python train.py --n_layer=13 --d_model=64 --n_head=2 --n_kv_head=2 --head_dim=32 --d_mlp=192 --vocab_size=1658 --activation="geglu" --norm="rmsnorm" --norm_place="peri" --norm_eps=1e-06 --positions="rope" --rope_base=10000.0 --rope_fraction=1.0 --qk_norm=false --attn_scale=0.177 --bias="none" --tie_embeddings=true --parallel_block=false --extras=["capped logits"] --init="normal" --init_std_qkv=0.0625 --init_std_o=0.0123 --init_std_up=0.0625 --init_std_down=0.00708 --optimizer="ademamix" --lr=0.0012 --beta1=0.9 --weight_decay=0.2 --lr_head=0.0114 --grad_clip=1.0 --warmup_steps=471 --schedule="wsd" --decay_fraction=0.924 --decay_shape="exp" --final_lr_fraction=0.0 --batch_tokens=[16384, 32768, 49152] --seq_len=128 --doc_mask=false --train_tokens=156800000 --steps=4947 --dataset="wikipedia_en"
Each number is 500 + 40 x the weight over its row's rms, rounded and kept within 0 to 999. Layers, rows and columns count from 0. Numbers have three digits each. The size before them is the row's rms in percent of the matrix's.

# gate: layer 9 MLP gate, 192x64, rms 0.113, rows 127-191, columns 0-63
# up: layer 9 MLP up, 192x64, rms 0.112, rows 127-191, columns 0-63
# down: layer 9 MLP down (transposed), 192x64, rms 0.0958, rows 127-191, columns 0-63
gate127 090:464429593442519500493531468541498558499511507468569554489463529538516505470511429553533399525557550485558522516486491463461444462451534520470491455486522474466494456498544548504453491461549441
up127 093:506534522589529495530464516467561562554476481557463475449465466473429458456460466601512513484488514470465473509543509533519517398497477539538495523498503455554472506484567465432537468504473447
down127 097:494432467495486540561546516483497555517548443521543514567513523375471549544455455483458435556483474525522482499479485511457585540458456475502531539475516554513459506447514584520507519495486490
gate128 098:511504561431464484477524552517457534513510516512505532552506509529443511523482458557509437541566507516493537475438427515465498504570493487510466514520474562450564391596504490496451448553500494
up128 090:462509476445493462477534612438523447466507505540502482499466507418528504455523491456485460520484471556539469455578527494517456498451549491507481420513539452474491460535497595442539545532526474
down128 092:484524498509515526550443420492523523520571465555517599497555508540479420482427490530501527448571523463426519533529485482505491507526480479513508620538472522512499525533518451468503530437473520
gate129 086:528481567477513565527532525460557417479579515500553538491480564534450532493501573478456443518462518521439469466509469431446484498509506555481509471591474569450502555513485512557486527471490502
up129 107:489522485483497489551415503498568511490485536506515531534525507445551518527443485427494487420512465562563496476506507534509532457586416479553501486473452478486480557533551401496472477496470430
down129 106:557531548449501516499546492526487532489491537437500508455477572551532535502498507440477495518539523572465439565529550510486521502560498529592485445510521590494532565538421528529470472521519437
gate130 093:536515482511555472494532430518518474553577524524496486515481455531437520460644532520475547508503483445464582482476501527473472512487468552519567461504528465548459478486554533469471543479564469
up130 100:534447508495582551492501526526476467475348468459517446473482471532466517504479515451503535482498455445514486467477565582474510496475454491501477560464466527455530487508543495445444447535450522
down130 098:479538519508439517446496467520509485549481472509572486531548529432520599492508472499461441457475474529525426540572545511534409534507488544438497528447585476444462505520502504540459529486494535
gate131 100:441540542493508536481496502507443488513489467473483575523474619413498518524511473507487580484445510562492515563418578439448492489544477546449523528481488496545520554517468493518530464459490496
up131 098:473534514517488541510400500463523471453452506513509469484426509491470542476527482501512551588494466589501535460403488526546512533486526492578437554513446484495554538442543480539490439518501475
down131 096:515579499532492503626464573489544514476509470528480550482509512507382502501509539527568452416496483510495535496550554493509481453524567506447491444533497518424501470494541485489540522500472516
gate132 105:474505564443487618528501524551474575515528527494566556465500516514524524480538440528467577549548486519473509511483460423475481452466480552521517516544528492455487563510435433530498450520476495
up132 122:528485498514503513507512520484497570416386488513559532525428517504496467471495511392559510512513498458443501544494519530452505489488510536508525521523497526487523585518419471407569500476453509
down132 126:481447452538501462570499497514485465468455550535464477492515505500520535479394531486509500497519534512505456517593454477447570571457581554518464511518539558491491501518426445464556538524546510
gate133 092:474468552450541476535469446503470502431451592518531491488487506500498550502548448553460543583454480513592560432466457537480484535493571468567500532512467551520470510488540481538485454466490509
up133 100:414553441473459466500544475479511477518445445467425555514513512470470522509468439487502435484507495513489566514551518519533511530527451423413453502559512468509539480525520518571419489526559509
down133 103:481498546452466493517519476452443558542488482506535550475499441475502621475504502550453506497479480502500479504544456471492456500490424518535630514457498533473493522498468447514523504572582452
gate134 092:549442497489484565535488524484448528465521479550437469526497524577537495429483538548500473497513493469424546463521525481530483571474540525595542468527486521522517394500539532493547486504417495
up134 092:534466494480553453473502538515468501425449520460360488531495483470612481541441562433570549485459532467498498508466500512492520517502491557519478457522463476483499506427512462538526472494512497
down134 092:446441579522470526570547505502502532501509467495566510431567525542476484455543412497537509537551430568514453552452519442539510526500480511518474542515497458487455557498483528495532482512483410
gate135 105:480501575454449534508510503461501499542630568499535616490523517510494491532499469468512555576524425505434501548412465517540517537468459451508491515492494523517506515510528538532496486494471463
up135 109:501468473459541397566502537494464474479475562517465538498492511533453527527475528499546577462470574459498495542574529569447527483553488516457452485405499486577464477509438486523481512526494492
down135 112:523507469537492579456537471446553454503505544513507531566529502579542539502469496448475526531527497575503485479481486520580505546577532599481501535480519526530485531555466539507493513477597446
gate136 092:458515493475577479443483567435493408416449545466529467531522500475478511481524488512552525588545490477435502511505479447554466549504502491539535532518430459462557510499502452492509514422539525
up136 091:478399530468537602521531420438483513471496493481477515500437495443465543560551459480487463469438495541484461527432521483484497481512548437516489521464471576492523490462539506473537448563472515
down136 090:481456470491515488460490527486494443422498554527531566524555475531551576542526549531473606562554475469499528490498455488534496503526480536548533531506530443485531519480503505556559533394546491
gate137 101:530504544475468413521506507478521433476474513460473501530518515478486568467497454538473479519468490578497497525475507508540507485505458506528489616509551349553467475538470561487519545512548491
up137 103:484504516481525483465452457575533592545490504509511526444472503515452548458555484570508523461547435510512437424423537453516508466529518429416536478455467464539479483486538496474431506513508513
down137 112:498493464480459464542458522439509430494453496562552484504511490526460497540468484519511516495460503544481516518523536522558525532469514515466443544499453397543448452397504464405491545449567524
gate138 088:465511555486485491512489487594493510491516560560483632464465416481472600500514470435480481485499500504478498493444531510520532564505520502482453505514552490481487557421502443453527475542525481
up138 111:441531511434474452486482548465517508500523448481499443441487515544579487459471531479575530468556479464495499495577526515452499557456462506470456453458400576448559520516484494447545510508505498
down138 106:478511463506469537476475507467506484506473489485473474509597523489472631527577538518443556530545543485435576481444483528509465512502484537494513542479519545510463540474460546505419548458547549
gate139 101:549422514434459498526538536489464566468496514529511549523596513508576502504503511537502590610501515511570464529522495508466440528582500522468518506489476454484574523489509484480503481513440489
up139 102:491452446482464455460523464533536532494485553435483528528512485493478578489453492545480549513489544507559474490495517445539437586508629520423454510466479452558488487475505469504471433485518480
down139 100:525461481448580505533500466543562469564494553579509542501536424517451480531436542471496522440510525504515534510464450448524491535522422433502515468486468490434435459504566451486495536543501493
gate140 094:474474527433462473514490452533470505508454570514479548464441527448585491487532520485464531565432402516485486477489512558417483599526522453487508534482547500451456472569532500516486512494508484
up140 111:490506471547455480433517422476557474539490459541501481473440494559501525536534486550437558478529425434508417512535511514484506487515517509461421512504532493591503473522474526539529559531584482
down140 109:554516438573479497531506483479514505546528441521465541532499449488515501501410491548558494481478466445569458564539461466577512507464555608467475465486480564503503503528493434516505521535509557
gate141 106:547511490513492519524517466558510501474577453476601538488432434524490481455501537492515477479592499463506496508491498572467438487503516587476500522458551554488464506548481483512493524385537457
up141 095:497526473500479503455483574465543489513549488437508466432492533587482481546529497474462515492456432487470499551498505515504450525406494524424535458464462489495583514464557453434497509462511587
down141 098:539529489512530499472482499510519414510468398524519521488409541428553479485512516512491471524506483436506505493556424523436510511528523529527432520511442513493404537466457597495470491509547507
gate142 091:445514484542492505489483484541423464469505440536533509555444490525449502427444559476446495547463493484579505551490506513489442478529581527503516462575485541487443501485437426470470540496491567
up142 094:429507530488485432517483552557501465495467413490519465501561553496504486442592520492498473591501426551537475502569520462465474529495556446601489535512491495476486498474535515471466500511447496
down142 085:476483514508490573560457506416445491539466472542546529526444540443491410523419509503514531522424443475545452525526531537460478472461568536510539522531534572541498460466506481492475483496494445
gate143 104:476519530480498555570510475457435454447545377547515508407515452462511520478530505510506495505557443507436475468436469529454493509485483595484467430577504505481486456498491504495476483504502492
up143 100:557493476412482528479476526417536543465512555542482494550489485547515493546517484565542462484544473476557536507507504518454526534496444536430510504531610509485457463428556494491478557469480563
down143 100:504504533498474495386467468523489508567509562447511441481493471523461490514457497544496505464491463494447556516601454450506521602437443511535503484534483553483534521494528486460539450421504495
gate144 099:508498505556512498482413476486466573500552487473446489477517485500499479519468429456415478525514442519436499439577519389453533449519519520534505458440516486452509518499567482495492456462478444
up144 101:505513514501461433509504521485436486563530418451425441465444486466466485518517538508489584534440476528450509509552521516542445470470519444589463506503506461500477446482504525570530478546571490
down144 095:544493523586482539482510581491496553547455517522492554507533545562472500492455582420478441541484485426478476555465450472530461576545535492470423512492500501494485538474479477518511555509521438
gate145 104:532451601514438494483524401521442499512476575561472499437481536482445537546538490477433525446436502491519551534504457535492534531519511537522480457441508447517478508473531513558521496430482525
up145 108:484481450449465534583522512514483484503586527552473539470441546521478521592453523509465496480495551575488465475487493457502531448504450459493502483434466505631510509506503508560548540487523522
down145 107:519515432504558551488487522438536490499452476481430547516496469460449382549516500505456506548517469539471566545522535479493450476506549503474514554584529567512530483515499529543558502536574485
gate146 102:541495516556518507507489531506500554421550523514438458450472507546529556467572516483507492489526527542509548505389501588506537532461506510558528475590497501433483519495575458463479458520540523
up146 099:567450486483539475457513541487436510503484550488547444484418500520429384498511468426433495474585547498492482501550507531503483507475558458467468435481498497478494480563498560522489536458478493
down146 102:485483503506521480520461466483537500555484485521458556522424537481531532581490545452477500463603515494551526522523556483444570456472480583540472489517462464558478518505553410538470509537495559
gate147 114:482478543440481463504390493483554502488474513507483536527481454465507521448521498481543546509534550458459404535540507472468418566423444576532519517526531464492525580483529527485494492549517524
up147 105:480543518531475608502451485541404493434501578468473532502501459491524480576498458439429520485522544519500461454560434526498473522428518513537533533489516507547526551509548556509479509541488527
down147 108:483485528533473482505520468508505546488459558530485489497524487531545510471460476462476561491456481509585530495497577477504458506599577498451471545455456595479453488538440403524547512547518472
gate148 106:548482467547475445523503402504443576507588538555460552479542466505522482453466490461498471543537456479537548489471473529506553524526541428568478563525471477503559538479512480520435475471466494
up148 098:499525511376512529494505491515530514485529450536437532487464518506488498447509489527499504428462514449542459445501502489501462438497498478493395488523531546495426497574479471547502595493492590
down148 101:491480534478550509574471524515547451525532498461487524485539455481513577480505463479471540515510505459476433479428486555527484502514524457442622517480493484527466478413520512538542547547485401
gate149 106:575497504539503493508534537485500530481513494545488532448531524453574573519501479482500471576473393526485470517518541551443499459464545478493529440494471418420511551551483509585472544486529512
up149 101:482529483500512515517495495495459411539478523468493471453558451460445515470487618460446506518525485520594532513489440546472506468440489537470463455540558448519520482498545420527430529469503525
down149 095:553447492511533491600488539541455539499505461436473454496483540520512462454475452488406595570512552515523481441541493498519490544495459545493489475470433486552510510529467447527504440477558527
gate150 103:507460513481566462463453474549458553470559578498515491533519530594503565452503560546486467495486442434480433524479529497488487501508564500462516486534539501505539598567456542547487482509540520
up150 108:522542502454547392486496487504504491508462602457499499492476492462531457482531564530416449499469488516463518497558432416493508529561488532533571493500563598508503545465507519520497509524510524
down150 109:481512476497504439573479536417518469519504510470456452436547477462553519591503501501509507489483463574528472576480541525518459497479507519428463503532445496575476446514541522559489425495475568
gate151 102:530454477560411521456545461530454514467460545523488559507464568549466520450574612492465448566531462552488477504493474504535520489527509491508496499489553464503453501536483508469401527467516491
up151 115:590503525526521493508392444526530505524522499513564451526489463472558467471497498546589524578502584503559446425464446528509519539484473465520480466542480477464489511496566487479510475518458533
down151 108:566487515450486549554484504537510556507518472462610522453527507564516538472549442464504480511490474440513474478505444601517513526459503431538490421494472536476550544542501486525501537435553507
gate152 105:529527499505433438537475517503376526523436508550424541475526537521496508524498521456441461466469502430454506518493559467486487527464511591414526502562476466521473505477471451500477455503542518
up152 097:487481530531514520488445515544495490525538510501544463506495497557484490523480454400508505490564530429469439502510478469551533440407470495484502438516526542478549477552512491583540450503563398
down152 093:503486471512460356466595486446453520453493475467554465504502502486528495494506464500437466456400496508444489485468426517460476460524474495479483544529473505461535484519490505475440495428491449
gate153 092:502449520545446481472587485534422454508596495450473501476499542488528442552525492492513514484523434509541456507395463512516509463461483563524438457534516423476536497510514516558503540543490468
up153 090:495492544440482577505510481498456506580519517447503504544478494524437516495469518431474537437475563467493471488502518489485569585557489487518563451600513513464578440449514512537499487450471497
down153 101:494456468566519412477490504493517508562551513456558518493589490421482473486539496522571487542474493523568575496516475470550491541512534506459518503497519475494446589565486508519534530464579543
gate154 087:530492492555533412480464517517486513495465492558505528533473474450558439539525582433494466485559529467452541542457450506505483494481524508574500507458543514578484514473546559528443428434540493
up154 093:544460499455538424481486499491479494541551559570489487442528486459423501523464425475554507502556467511503447395476522500467495476463476487468468529490429472467462423525554518520452487553471541
down154 096:413518461517566565485467538452512632512520490535455462550538520515473479553515503514507514493500608532469453529520487434520488473480550547496540486490540450545542543513502528488474460494458547
gate155 104:483510535441495489513526514521536561519487456557494457444530551493502497462502513546500457572445510503433432562544496456530501510601559543508533523482515487522525573573528412523490475442520541
up155 107:497521537515502465555461496548486560481493496547525500525581448548481439509565478498557544582544577469494527510514443458496562469506502460501473433491484514525472478548511518527395517413533500
down155 104:510517473529485508555538556577470504542528487488469471540542504529504442588472511479537515479464493544465535433479484363444558507532520478499455479416488555518508468541562522504477494539543505
gate156 089:492493545456506511409506533454546498517512423580462517524493529498457552508516436496480561511490505475461555503464530572474566541563480529470446486601473471551521477479489490487508599498495520
up156 096:555538448510523546490463467544556538522529520494497536454533402509536504412570543485503506532501430467505508511503487470490503508473470458435521508397505425480515442554513472525560514457484563
down156 090:508447560465486441518552501463448463508459474477545513506521559507470528517576448546516592482555537480526479466550482552477511481528461477433524414583480533501540449479523500480483525576517546
gate157 097:535481518452436429532460497563450528548452502489480518447518561542442484476480473484448512489500545552441533456404489469490459546480519498499489565456484452514502512507509432422466444428474487
up157 117:572497450526505532474499495507574474506498516519497496469481523568538465525503608490453454564483423504533479439431491542427594459475506567538497476560513495471497481536490501473485487493580482
down157 120:499490428498522521563484527546502515536590453464505420447472519487474495470490497512480458455520503509517548445467566510425534523542448535561588487513448538573506503496466477554527418533512496
gate158 110:539494545496453457475532456505482505485533501466497557489541588528527484506530486486482526482500487601487483527455412476520455544518492570528468553526556447548431370507519491463486524498533526
up158 114:559501573526508462503537538534503541563550546421474517513495483474447494492478577532512524452496515492521487518455456529403520504547520524542502595537528501516405533485479579534472511464505446
down158 112:520562521573482490453536468518487484524460476451497539548465515475524462574543451427521570530513479469490568571503424470523539512550461548512468550457544504547456475456425511498521493467473443
gate159 091:542502490432501549506531514531582494514485471509469588538478486476476537557517464510540471501548507516489565475523552433436537607511510482497560490472488508509557477529486468569386520506472509
up159 091:496477506504482534570534505529513464435579506496483501518467487489435547495531487531553461474515561548535475497571556470464512453477413485520547491500580487440549590475502507545466494486576437
down159 098:498524517469455523503544495444582490588477497541527517559455542507524526519509475492502533481456476513530552441505475446466569580474472541488471460556516534602478491537514508531398486494461449
gate160 090:478420502524482512512479492432427508492590541516486451442404490513524485509509521538517533494492485435505468536475548528549524499445479451540453511563457524545541483504397528504522509436541453
up160 081:449549566530494511452529420538536489479508450520547418528546523539535467488513566570522555408512445501518528466518461544474516452523473527475491568531472500484534475472528512472480488467465596
down160 079:492464517480493484448527574518529480454429499457415545484518500480466430548479467451495510635543493560471456511533555472532466532522515506466414478468425518532480501530491448483469516506495496
gate161 101:471604524479518480491480471440491456474499478509475525472493515495525532547498500561501442545513511470516488554474486616414492503524460461411532609459502478525495523470519488569487439464501502
up161 098:476507501528440545552494515513549489509546488486426463481499485565432508569470554475524479612486564529486550521545482538497579487449465479549553553504517473481580488475536440515493503538546498
down161 101:507484487464493530501490464479558482561495491555484418536521456579606544463537535459555469470535513451511502562492542471452531490446501528439561497436481465513498495493507525600498489430506499
gate162 098:477430537532497505429503517554514517511471505397533447514463494511485525376503439517482457547510532506547451474488480504455518509467526525424486588488519491544556495520442517420512474500533480
up162 099:537518524420476487538504523471585533455516486527535456602484562423543527517479569503484463528517386490477455552457508459512504552499470494465509521548497570497466480511501529555501504558496527
down162 095:529516494482423537474472576485510498534497479437518541511405456578473510541556516483458498500515508509429557528477468530518432453447483525457563490547548487529588510504520556444532491489440498
gate163 106:523530461559541498456485520458515439500566492447479564469462475505540561455476496484501488481517526558498481606540538519534532507472463545469532549497563442483567544523495415492488450541421489
up163 092:527449501453464498511475485504499458474506551524509532482429486550508478547508505484464480426438503448474487560399489553566540549473535454502493550571468466515556585456527434482445518468518524
down163 093:542525449523353508453516511479483471457474525534499498513511579513514439475480458517560521531509448538482573542498484529581440523510547525474440496505503572531560462523456496472502460521480519
gate164 099:527456466481485458506533420477544521452503553494471562449441509530452511445406567542509495447525523490457514501514517492567480483505549497459562543418536481542500518467468560464550449470462543
up164 100:526446518543510516545502354509486452521498481426480596454475527474525496515545438446494476494523505482531397516489502406494529483542591493503498486508534481472478504476506491479473481523482530
down164 103:586539509423474441476549424512520568490538507554479497521439450535528522468478524472558465492498496525458452487546577577525482497441572537550524505450469517514548517510506532504570484489530471
gate165 100:528455534443482627521504529512461513521513503540479529518519556513494507490562524467501478526430530495482425451471408480522476543439546509551529511517549506544573487497572418535482513468507502
up165 113:482495507556553450515558441530495510473525575545495595525598527533483454475474496535525520524459548476494468500529549428559438473476509476446475486506507496479601489511523541545534499550532454
down165 118:498530415550472448534558522491555472503443442458565477478548528569556501544499449581512458519445537469544526561560466461506546470505428485471478494453506479456494490470470544518457470506530537
gate166 099:486519477517486557427497485465445562441481579544554559534423539547519548465470526552482502568492520478545507519506495509484454468566510509508455430446595506484504518482467449532458453511528526
up166 094:509513543555462454453495475509518455502493450452469451448487518519517468524514502520589495531578438508476464639502506505516476496494549444506545474497537536470530447514424534477432464458550493
down166 091:488550473465510577423501516510400505548511526541530466497487502501591483478511543493442482547546579473491503570504535522468554487522510556459467474436522488591502528485454518541501577505498490
gate167 102:531499558424546510530442507476475447514479470560529517505483533520441512563493541435510470465479438498431581528494453537482528476611460501483499448496508485509527557536510410489518465472489556
up167 097:365545470558442455525522466437523535487563470492494486435479559479477498504487493531529489517451428519479547529434566456477536466545532449493520509478445453529532539517504504535462509552530477
down167 093:466495484573459590486487546505465495476440558459510548526543461529572435531543553490572436464466534508538479525500484556474507544484460531493525512515549514516518569497532534466453511520448590
gate168 097:556521484527512545453573432500459515420523557476483483474523505436533541521513498512466558471575499555467523517498535583529518515518561519457413473439546477480568453493495558498502473542546495
up168 100:438513506481489547522478512550578524496554542432449452436503510477454474497487439512461528494463508462565509482505465515431475441519477534537517531565473523467445431535511491481427422422487532
down168 097:506486474570534485555546467486545447472515442492491521525480497468458547513500480524498534464542571472405532458578494545474532503516511439465479453493555464441512492439520537455490553511486616
gate169 108:579509538456497522503461470438531456457592439484542505514483445480501514535571501528519549510481606517500575496583515477493570539439490521476563498501506489539538548472467481542504491523476456
up169 093:506491527499537523451506525501505434461489508491491465420436476528537500564490555557488514527598405438552546554483581494527545456482516497439465458482478479500555509456496527466439546489470519
down169 098:390489468507536514504558434475535583506508512526509515591517543509471444466469482484507469465390509486484475532496497524481458510491478512569540499559571460441431462526562506480487502478483478
gate170 106:508393519451541539460408522465444448464532506536517505524527556460521524424499476527472457507519475616477505499495469466444466536506513504473509497500475419479495549498540587503491507541537503
up170 105:493522497480453482480527547529512460451538569468478547455521502562521460483551451529504505552508531463607450542535519564478524501534472561477518496554527465460580538469444504467415488438521473
down170 107:495450424504457504517446411496518465452484485548516530524542554470470547609504449540492535561485537522551474566529486493489510527499501525527566601496507480462479541518525455540446463512545490
gate171 094:507553506506484484499528486542488535423526507485482486406524598448462459431501475484490522533567469541473551485477548512436497507568465464526546495594465424535479495518524539436544524525501486
up171 095:504504467491549473493548486460495466512562529507476531461564450476435501443507525512488416564502475521506500442485594455516522530434532534502582563484472505405523496496499528518473486410549480
down171 096:477506531510559543420466430483567505497525483547476514596505511489529496457494464512493566480428466434514547498537479559461474504504455434519447518491497451461567511506500565476473491565569451
gate172 103:483533489507486512522536444452506498487563470502503522534537515534525524516585512422510452562468484543499488473519437474413527504484501542491491462489514520374516450600548421538485529521514534
up172 089:441485534481488546540471487547459495474511510544435567506429459507584536507513499482491470480484524486510547515599440582558494562507564500503446481537539520516567535438494489519468463495567526
down172 094:548541421524495490511559558526545468546562496538546494481496509445476524518508512555586527567481465515476500515545535500427499484548490564514533529462426570475460501491522500544594529462457472
gate173 092:521482550506523440473506438584520460460492496491412512380489544505576464519474452517507542492462516504448442560570464473485531499531477505553566553522516510545522452484515505478522446500529470
up173 111:508438519490562580561444513487473523516558522497552528472474453522453519534496445501536482539435471442525508503487471525416450507507566512526544423499453526554486472582475576468478486539528484
down173 106:462424481583520527463438460500507481509455512452511557520508480453528515526489483541493588433534539501433523532544501463423461536462509449488489528487472432540444429489572496532483450470516529
gate174 096:505485563509494504522417459594475492423576554508543556437502526454480497437483489498462425490481524580479519555564540512478492528550548476487473503433452537538459512533499547483503474514503473
up174 109:465571496497512491534471490529573485514485528480523595426557528488488473425415505468464402533560502495529476535467517478540523408490529539502497502509504476490475422517518533454537467467544459
down174 104:474473450547459531445524538509499534483426503465476452492489437518545426535527561502486539520501473441414484431478567469461486484520489495477551428489509477421549500490438532516471423487487448
gate175 096:526430463452501452511504477501536500430479510535453519493408455575534461540522523460565466490476465494479450494520491488423457555556518490546506551492506509381558471563524506504479462529487479
up175 097:522506494471462460500444451474494385467525521472482506507453547476508508504495507431517409492470480528496477480494546386495534418493538548462505470514534490528484543515485514458419516557440561
down175 099:449439416506501574509561496413494539478513504521502526542517486507532512481528561442500497545492522422504498547530447491478543478521473448508569459546529506465397512483586514544550516498477465
gate176 099:504426509527452602475476429520554421476506506528449501493510529473526502492461558526577456558467514513554421468521465486476511503433508529482525490581538542455459465506498525563543526489458504
up176 091:511491502480479455493440410462502532455551499549499516541502451501556465442511522489505498594580549415539452499528539475504492528484526406483490496523530541392509513469477503504498468474505434
down176 088:467513529519525558526572560496552466575431542506486476552540465485450470450473505511462517496415489534444487544474492516455465444495478579520570473532476503547422476560539498506531470562486494
gate177 098:514500580500495537568515517476550492507453471498567492456437500436516521450551496517483507546452555501449430534531483496451522577560477512543479547446542463594463567471467512510505491449466484
up177 097:535520492573455468488511529492461566439553480575525529500607466547510545498513525471537477476511514506470558484532516525448541586470495467438501490505482444452549519515533495484524419468414495
down177 099:483463504464466456521426515485504463451470433552497418500535489496524525501457462507482567517503590513484550509479493519469573573561371479465490501452469544532479534466465541507468527507502471
gate178 103:532512438505526513514496481489465597522550460598459498469493566476554502444488476548519514540549475479472520516474478579487498457465484499432612507548499504523494539558426527536493537455510481
up178 107:479519411533475468534429456354472489462534477499425451452484521495525449476468529483442483522550516433426513532478519539531455503472511486502487501453512520499508455503467549523490569498455505
down178 107:451535544519426532529500477554542427491518451471544511471511481557466472536463537495460480463435509478536483493457473469424452574515442459509478418506548500515498459444576527535456468531439488
gate179 102:544437553499522533465475484570468532514509502439454552531535477470543453506505490402448458569467433491532519450494426527425485513557485496493502517473531507500477471487492433450447446498448444
up179 118:578501471478458559501483519491442493531531522547502452414546551449552541584541481447569490466508464507466517505549533535422498465483488574579484503524478536472454574488501487516497490455487527
down179 123:542525544445515530502525501531461488530516491485438490557584492478501528535532485465498499528495455444484455448579451595426530487468480489514505586514512605481491485472509507461477435496435455
gate180 106:495497524513433444501496448499433525587502456521500446467429489494512468513514510482434522555461508614446519551395480539527485589462481512495508494461565486506490498506507501514481440500463469
up180 107:497444507491509547453464533448527502500483495511438507431535484531545552466490576448457499529450443537460478455494477588514504504523425534564552448433579522542517497552466458481518528543517534
down180 111:548458474530481496616532437451457550494508548512486462578491459453525528473517523434462549527471510443467509474423466561512493489427454502494563508507487556526487470487497472539556519452537540
gate181 098:460539592519509518452525498515474476422513570511523532458472516454507453500518579442488482510551541533525488460547519566492539562491579507430491423547504495488452573502507497532456525436502487
up181 090:461404456501452477519486515521456521484538484531545543553425528564529501501528393516491482561478489560532437585512483539476529509546466505524507500522460481525451523513530540476472502542467594
down181 092:545521479497535547501535510507519452476472634486500576504488457515455608470480517470526489482528532466454515505576509476502519515532510567445452467469477493554507577548543505520509512500586500
gate182 095:500439570464497525458472580482500493466494573452495447468518597541478501502529533523527500537494495475554517550582542415486494503454516503537459475528494538478551542492499500482414484527468411
up182 098:549432523439522510501518480501529544520464511521412468492512493518531494435443517488489577509431440521477537557537500527499481421532474576544492536521544437519456491571506526444501500504430435
down182 081:517462496451504534570496556546559513457438529529558460536444548534521579528575534506489442504486498452545518481472489490516549484374477473533515515512493575523562519523495488440477495516498542
gate183 099:536465486497533541530458490493558466514524442502520454453541531472492517499484561497484550516476520577446532437518587568467543565487548538505499493504460481525550517534480542414527437428472434
up183 098:547462508502524467530514495525485495452535506522463577432468570429508482497538462504536488492542536474483420410474516541532500499523480463515514600428510502529477475402454490561464497476561497
down183 101:460510567491453498505428478521528451450525478519513453523505503482509495559522526432461480488461512486479532436418557469482492512465577557566477541506496505560497572550553496465500500489387457
gate184 100:444475506522514528554403530443440480512484507483457464547430492422565556424544522489448490485556485497495475502498470514467579505516506487519559509509540456548511442517532451591525496510456492
up184 101:483491520526475555467499468521507474496518527472552474515550502538516551491541555421505557555521540453543532516538484550505527458488388492475414435539513517513553422553472485473505444420484504
down184 099:501475427494494437620470452480505500494504514524476454501493486442508498528540548552400440485538518551460545477535499485514505565421466497468564496520547423447471523457449492490510506473524491
gate185 098:505482496493539475494543447475486440519557501506540528510455506586543629461490530538553517519496400526471486446541506533467480540523526503542472517458520502384553505529464486469470466524508516
up185 097:529469499524462500478574500569412543527455522570477375496515443464505458509450504530509571501530498521527495536443486561539537485491468545516453465473513473529454522529508457433457477477535456
down185 101:545531565444477446386467543526430460503535454425510489553478506463506463482500459552457541494503505519531455531407437478504484550500500454460519503468495543500482493467441491514588537503517497
gate186 109:477521465453560569443472526462516477444476493499476564545432499582417521474468452537429532514553459531521498489523439503472458530518552564494520499542557471499435509486532517548430487470528495
up186 101:440520525478457530528468462521463562481451468531491531509586536487459471504572509506522367526500477508552443522509457527443510470509495493439531427507452433500570535526479536511517472531528458
down186 109:518494525461498506521461495554523505588535516511498546506540466509525515433429418521609569522493566428514515455527501525543481557411527507488495475482528507534497528433421492457527492484501486
gate187 099:515498506463517468420481438564530472496506492479560517451474466542515501407519492499545438541576495552497516539507498442461540440543536567451498466471485520444504593424491487531466525472537498
up187 097:415502476478557498508480438539548556542458487444611458450546529474462512476450438518552556468540465553503503516493583443497501447522512553515491506505456497480428502509531487533482491446506530
down187 097:527488447564505513588553533530525553501509415513487492509477468483494445478566487439528542454437494490560537524474488527547540483519447411521591533503428455516566499525498476480503475480457511
gate188 104:548471499580486500485500459419455513524519460492444505480494530537541539482517537536541588551538510463496514504527517517454416538553500547439528530424492573455550452509419485490496533475467544
up188 094:569406526546555467586468494516477496537502574529510484417501459418544529460420490488483501561504505512548518481482472437526465526471543466457511463509485501563540491480544495496517446548541533
down188 093:557614451502540503509481493455517526515545478549455467483507518552472574426540472511460555444416479449509509505502486571513551472473508507501495503558595542504472468537488480508572526484474516
gate189 116:512511520469552502568494466537529615468514532461385427494502495470500501393506541551487488496502466580500463496532503491520506516469489573513532523443469464455465512485506437466517471456471509
up189 103:445484533448419569534503524486590560505407497474495543506514551519404492486483511513514546459460478456529483500482482448482478469530510541523454498519455444523562527437516482544492589472494526
down189 099:452484443495455455552535571485498473473483473456592540478523508473421528506466423505504499492480555470520541524550529547485471493415430464492505438481562505460543530501501469424521503519428514
gate190 092:494485458498485517467495455536595528529481498487456514528481485460428477513534575509482533502487363521542543506482480523523504546509517535442591507513510546464559526436489428479534478528434481
up190 088:523542507480486466490436519543491465470477477514462438496465566530506512484438483511612501458530614509545447537452519520525567519556511477540504502405428489559539482491521519508498516450494480
down190 085:502485470514490557521493527523517504505501450499527440483579484475575470539476521462486482519529495559476515473541459484517428484478461473464451493554534475420534573544581379477508466561497546
gate191 109:522454525481460524478477480419475463558547509480504486515492531465514474501596534508450562487476528518489477587459415463554444516508559493493530528469564562466465514513477517482472523488411425
up191 093:564515553497513508485515481521515497462405562460451437539446499502549490509486478540402531551489493467458489521477457501536494559538502571439446571512469525426492451539485471504516552476490437
down191 095:428523490452502506547457504456511511452387476456518516526574501438514504497453539526496484477577511551559456475523543541460544518469456513526514492472474453505379499493524505465457428502484492